{"d_model": 192, "d_mlp": 384, "vocab_size": 512, "norm_eps": 1e-05, "positions": "rope", "tie_embeddings": false, "init_std_o": 0.0426, "warmup_steps": 0, "seq_len": 1024, "doc_mask": true, "train_tokens": 112300000, "steps": 6855}
Each number is 128 + 24 x the weight over its row's rms, rounded and kept within 0 to 255. Layers, rows and columns count from 0. Numbers have three digits each. The size before them is the row's rms in percent of the matrix's.

# up: layer 5 MLP up, 384x192, rms 0.271, rows 88-104, columns 0-191
# down: layer 5 MLP down (transposed), 384x192, rms 0.258, rows 88-103, columns 0-191
up88 110:117096103124156144153175136140100139129125125136110126098134112170096122124140125123154164166102119112136132168161107116098093090138105177121129133125095112110146104100110151124128131119146133146123136081116107136137131155155178121076138139107167116141098098092103149129144146131149085121120098101093143164122109120124103116119139158107113131160078097117165148096131146074136151128104131126153104132090106135138132052160147116104131106135112093096168145147175158116102123142120150159100132106126143125068144133113119138106143100140149135139117215133131149100122110163125125141
down88 110:122126149103119120124093101111124129138147140119099142125078050097112121155158129174142151097119156145118116119151120147133131126128140125117112135157121154092103092099109105153129111126149118089141146137114104158177133115120080134162136130101144145153126106144139104107104178150077133125132118169121128095156106107172149143132149160133130126129070113132103177175105135127097097138111107082111093143114091135110120156092148102143120086180129122131119092148104127112108158124108100127131122132123122126080139153155132105118138111125139132113136133148147194153190167095135104095
up89 099:126107103120128142107105120181140121133089130131100154106166143066126157088169125116139109145112086108139149101135154161128125091120116136121178128125149119118156167179104151122180137120123100148084135126113154134107101128147088140165037152083155121114123121147100126114130134121170149120165119133099097105112123126164130103099106135101099141152118139129137091094104168149157151110124111119115127168120146116135143136104128103153117138127132104120161141118136137085129101097111092086102084101111119174145118115120118147112123109104120156121107164156132068139135131121118157108
down89 092:103140183131144111095134137069147175117141135103132156133157165166108166138067140146152134098136161171147130173118129120139131133128110127155127091164086138098160116127151083123139129130111172135126144162133100137122110158089145112102111139113124100124094073117158128138145124114135156098110103140150113143133118128121084162142125097143079129158147139161147130130106095116133110130104135117165078106118152148146086099140194144131145152114133168115128089158130135133140088101139152112085137136115103123137161146133132126155167096108125126134153091118147166160106140133154163135
up90 099:121153142153107147126100159097139100115131124087104104141111145114108127109092130133107103132101119131121126156101127092132127100121139134149122120128117132110103146071101142161108160101112132138174119158144098165148140103138097139161082126136121101082162123096131130118123171109115115131055138117117147110107151197128104101126116115172130176116131133104119135108161106086114135146099078143147147134162082137146121146132122175128150138086139174119117114123130155178137119144185121120112094124139090105124135132127115146152094096152106134095177143138138144172110138112152073122
down90 113:100144125156107117148137130156112147127113130124070147148104100098152134115154166125157163118143171098119112135106142122125117125143099148128080152125153149155169129176161123155123151148112116144119130140137111163146115137150138131079141149154133177134162130120123121121089105123110138152105109168139194135148105070094128123141117119141120150118128127126118172141142098131129147137115158200145121110072108118114112128104163121108077116117130128128113109077124130105141095130156122108130099134130140122156094073155073146136154128151153162134107190166124107146095104145163120140
up91 092:143088074141147148111131165188153108154109169156122134139115128156098108122158140104078114111156136103136108116140113118137125123138143136113122116120178125102143138148172115107122131111153089095116108173099165121144114142094161170145169090102127124147143114151164110122104132128121138144162107116118129110157114123127152134095107120145092085137107156083115116118134079134171134127126147088134100178145100108127134148130145101154100167122112126123177114139145129176142105123125176149124109091146100112148174155127101142148136142138102122103140147125103125051127118130177151119
down91 106:112170149142162102102144138099117121128147092164116136082112117096153093141112118115142126202108143133141132149128138138135167141097110138138140103136145149119104083131135102139150142122096110134117155150095126149135145183184148120114128140113132143162158090109158139094116133168161066111099113140162130119139130102154130132140130108167099109141122150129139101102071131174182117133107138148147128151127120116118152078096112111112151114133120121126103138092110116100133093108139109125141191147108135136133095118131100100084136121152105122165118107133117150107135130184190104098
up92 091:114139131147154141102153106094139114098095097137154155088134157147129131167097100137167107186106152074161111135114108118143126137099155124118088125098105134102192153089136102139158145135172168130122186089116120131118147118130115132123086170116117145142175118107156135095101134110105053142095115158135145141146120152143151112105152125128128130144132106122119120101150144130122114176132119111150133124104133129136108161159074124119102114155154125154124102141138085136109122140150119118100130154110101155119120162145137111105127180145160132112133152136143106176164175162119120106
down92 094:101136132127102139155053146118176119179141111087100137125131125099129131090110079155092143138132123121139121144128164097132115134114105151075139095146174145129125113119120155117152111074133078166110093084088194154131122124122131126130140099103113098167152141076109152149149103157157108123124102111077113107135106120105098098178148112123151105139143127139123143135130088131128117121115081112090139107106167099102146132156111155158135112114099128158129112117101136162099113140149134128161129125120173129129161131139154124130128149162125133105142116100147149142107174153106118130
up93 096:148116104122098139082137144186071151090154156123130163147118111106083130149114104149114125157096186140135128124105113112105180105154097124171125169101156132127121136123132108145115141160147167138123114120155134101130094107142112096130138105127129102083097145128101088135120177110147107155075121131113138120125127128110172130123120115108124090156131099103175119138159159125118140110137121135109131128078098124161148131159115087173145098105122119130137074155119186143133084105129123128113113125147159109144145094120149144149168110161128107103126124158120139128143151121158172090
down93 099:134111131169109142135148131133115118100099142139131161112094090118130101109121104121124105101128143108097119131108118102129140111093092130100141154095138150181121108134092104147121166103153132109121150145171140134158113132119094113114137231130123123108175173116155116155083115080132165152136074108150150105123132149129153143120146179105137098153129116120142127124159159119134117145106102119138112154168114132142051137106124086098103097116169131108148127129097110115122168106127123127110119101127139121161163122131086125118129143134150078108122114114134123149107132155135069096
up94 108:085122113085136150130134111117155106146086136114090078126115115152105085121126112118159093115164119141111209107113119146110093122104157115065155152129122137126139110164102114138159152104097117163105130114100122154111118184099113144098123117093125122109135150129085168130095140160120088146118147137133151141112106120103119066099117137117178172158078135136092124133118100129141113128153120133131152119112142121149143112113090156145148081161140135174123107147128158119121159135141112128092145169133142121133163172117122133152147140149114096151125105105111148127098122161165141111
down94 095:077137154092087059126138104116137110141166130120079124170143149130169138150146169161100190115130138156141150149152104154122159102124083137140120102159147135157101135129110149149126103127184135140154182127088122118106114121155116162128079129116131105150105107128106111128097102132136147103125103131127103147138126126149097134117172125175170166156160147106118158138134149142103144107138127119161113111101113096131158162112134128102109147126150159131137109108164123111141101132135134084163150154152184109134109132141138145143140120124102151142177096145130137105143103149178137103
up95 109:114123124099120126132117131116137116153148151171114101122186129116182114098139137181140098147096102102109083145129140150106104077126126158120148134110120162140102177146112135146109108137134160115100097124145128109115170118120085137142150116098136156147126141119099113096141108082132128148170144137139094080109140173139129125128119120112081106118142158107132138095177088116111166141142139132123150127124139101114132126143124093104094123125090135120143122164089162154155136102163111138089115132167110124123165116096171090156146118138201119105091105114158121159109157173119116132
down95 107:091160154107117126172134123132135140139121156109139138117143158157172155127160130125154194142142094133135140105147099156123109131114103111125145147134134078108123115117079139163127138186129081138105134121176124144066122102132135174110113160154144080132145116101118153117137135116159113121117125148117124147140140161150145127136079130090126154108128143104130157104154145112158077155127117112149134156126121146141098048117153103119089113119106126138100134153124105147122120126078159134142124097131134097108109164093179154143136110126176123161154138140138115142115109109153099074
up96 100:104051091142155113065198071082020062162108140141125143151116124103155156111126130109113098114112115156106156121120123179108128119101147127145131118092133140140090160124132129111139151097115148110134133116143131104127115087099140119105145125113170153138102156119154128150141137101113093118116119100134101161143105141109138102140097133097103133114115136093115115092107141100114138127147088080153114129119136160118140114106112111104123135133136135136126101133168123130137130119130128105120100120145110120148132106138157125163134137132115105163135117117154125162162132098173139141
down96 104:180027160166157181070191051019073149127132125128152161119116078094131112114107124139140138110119118132114124114121130125124172136134115131134146102123143138139155106141131105114150128139109144129087111124137126121126133107136144156132097110146094112121132116117128104093133136117095152104110112170152109131097103129122120126159079127127126132137136137118130141118144098109135121120160121124177129110149120102104140084138119117148116105114125095123115113141125127103106142118147110130107143117147157124137111140124110105104112108138149128123147132113137098108089110120120139189
up97 095:122120075150145131157135123135132157095103167109130148205170143140151132127108108136161129104148141077115151132083154127114093170095169097116130090135105128161128128135131112137103099131099069149141094122111192167101144141157077156114122082114154130154138111180079086121111171098139127121169125136106109161157107113141095108110156132143148099124157152149126079149155123114117097066145116129140129127109111122127120126138130115133142104126120132108116158113126144127165114138157109101139132098153135105092139106142123154134123123152078116108132110138118124127136119094124113097
down97 101:131132177151111131083122097126157135116113138185136097123137054090138126144119113127143102145169136121117116121116134119146117141148136134119143145142097146137108120105134134145100171124128158143084120177152106126136182117108163170172138123072162155165097162143168133099145105141121098133132151139125103134110161116156144110129153112120153098110144083098135145135178135130118133125126168134136140112110134100129147098130177095118143119133151114138136105180111138127143111135138117122133124125088078135167120094221121144166176155110125144113112156123131095102133116114139136137
up98 111:095123111098154153093164105139122130165127141116126161147139145135145123147127166160137114124141096180138174132115160134135107168175129131171129126114106133119166139123181162104124104100138127152157079140158092107136118159176128095106131107106073138152144102122101107139151149107134127119172081115148118157116145109111128130145105089129144161154141104116161102116107146125109087189118130137095135119096137172145161112173135122114124153129137126138166111105109183118125102134110122117133137156141123133110116155129084095121102063127116102176118146115139154169138147127129149149
down98 099:135144125125118103147122100116157098124116113086155103092187139085114109134136094109137179128113104181162124112121115120146160148120105130164153134110143124082057101139141101120101130152122126092110103136130104152150126115185146127146149127110121101115142120159092181100146104102152134140124152163111149109114137099091137157108122123080163117121124093124135115085131106109119120158129122121140111131170158155123118096148118157164121163150144157085132147103104102159095126167080112119121130126118112096114161162105134093108122115096087108151114115166147092164122120103139155123
up99 102:133134089145151132122101106173110121158174172131106115098129157149129147122120166109122102133143111149150129133160148115095118100104141156106135161092094157124167109142158090113127104127141139067127145123159137092178152106114124146165144145137140117066122150135114140140133130144124151158085147195109142168121157138114123169145149116178127066106125104132125123106132120134113134141133142108098106105176099125155135142186091134108126099111088100144103140077127163119150134122089133129128144137133136118135148123111130192141120116113136105119175147115117129160132113107148148085
down99 109:111133133152106162099140137120105167103112100119089123119131154129104165128093155151131143105119155159150142147162091135154119117137134147111130148116159109089103117113104113130159108139154068134088128104103114162161114146143148089103121133142154155099151123147134106110142175169100107126115131134174160145117130137096169111122102090114108113114142100187086096123115144133066144168116165131094147123113145134123164101167114150140130151080135118116085151132141110150123094157142162129088165115141113185130116146091116127136125130150096116121092104082166113145107098135140118120
up100 082:166144111099116096129156147147091121128138116123120084128128132105147157148133155164169104124133126081147124134162123156159151150152115139093171089069126172168139165104135131090077153129116103156138151131147154111131139111127120114126164162115136129085119155120097149087138118104158138135167120156126120172151154177113109132138128144154153127172128127135136099131122111118070109141160116086072127110140130131169117098112114115187083144141139147141106133170186134119119126113089158145119139129116104156119142105129132115126167147106090132113126144096111123132112121111076134102
down100 116:113144122129117101159139156162140138138145114152125157117143107106156110092130154147127147118122143132149164119103121158131130115167108112114156119129127137106129095119091134097125089154124129122129119145116143143124124167160128162116112100159091101153078107134108140106164124117153145103136125157173157149138157117141138112091133184107170119191112133158141078157127105128142118126087118118075119047153122151153159104163118111152173146126129163159145141124118086105145131140095120122143113140146126119133093094178115130172100168114128161157146110125128172116122101136097140069
up101 094:100104153155150145134135167186144141088083123184142115160141116110102147143122133109135135127140074095139120130115123133137114126144109165121152126115129150123118125105164158118121099126129160108111175097120169104102124132146147132138174142121113111130151164122121121133111112138144151158102074078121084158115118180121178128139138131126109169103102155133124130091131091131119079109135098158148134138142121137164124151121135145153142105098130108115146144130118164119179105127140110154152168152126095139109070077161125166133117121176136138121112150160149152158173141099106089106
down101 095:104115144154104171077134148098108171139087075123119100169096112111125138081164113097132132090123146147141137091083140170161106151149138137166117123127122105151120119158122102104150133099140133127075139079153141134136097157147149140117129157097148113124132143105107098096123097117188151132127133141174177157145136150107092106138146184109091115147114135098156142131152153114133151180106189102105137111139114132091127141102123114119123134125110094160146110130169128143130088154123162127115156136134118134151122156165144122103136145119151140160148147108142137104130127166125094139
up102 101:157123095139102140163149105106105125107087110134109120093130102119131129108106138161093151138162106146127114105142124153128123092096102178105118161148118183134143150100139153115112076172162131069111157117134151136113127141107143109147198101143115137142116158167149139119151083127128140129127143099126114114178137144125134134122095147098103142110103102122145085120152142117084103140149108117160100119139080126111094111140133138178121190174128143128129137143116129134097100144116146092085146096109113096134123097108093119116162128137105173098065110137160115126117120133136133130
down102 096:099142166123118120119112178085149141149109141133138133173118097087112111113118110101109149135131115110130163142157161167134126152128134146113143159109124138155146156092113133155098096131122081138102148120102101096114125139082102172136131137100149119170127143136098153146113128132101127074119131155136154161122144114103113104134140094118139107145136143163133141141151089162132113108102058115147121138123143097092146159113147119134138141165123128136134137112126153165143155134182066125165122123123104140085148150119093134152119123191129103122130085137188178078121100119154125149
up103 096:132122119100123119098103127127161153126152098125094140105123115135086158113134140126111106151151133142114129129084087080113121155109125141132164121137143091122121146081175101109151165146164111138146160099149078190102118139104150097164143150127109076162164111112122120130100112140167128124141151105101134144137116103134097133067101149128129107120142112094116133162172155112149136097153124122117127130091086139094140189098145165143111129111130086174117107104131160097117138131165122124136128173152126138152093134101149137148151134160140134137167132131152112148081118139079102113
down103 103:147117089119095130120066113133123135139141136120109119111127151104087117140108118154146121112134114133146132112108150115136124122131145122184131133162193111118139103133129135154110162108111145145130112126052125103075136079155138111158137163098112136166064150129128082130128158182149114144079157140157108148132098114136125068157147117142123151128144097093107052093120123107067144148149120115147147115097133109124102120139144114149136104113107116131120126116118098127129161106123165129120115125109098110115126138149155125119167132090136114134099173122116084132141081130117144154
up104 094:110132102132116130150103153106117128123106136187176151132112144154142157125108133140166180089140130111119143111097169167132061169111128116112100137147126102106105144147137143140141094101113157120112124138084130162104107144123134112135136113145104140085116105110112123130138100174122120138086130122160125163095124156125184112101140107130159111125076131112105126141119142154099127118160138159126113099133091093165186142117105157154116148175140146112157133120135166090097170152156110120145111118100134150081110099103133143114052120149130142120121113112091104107145113151135127154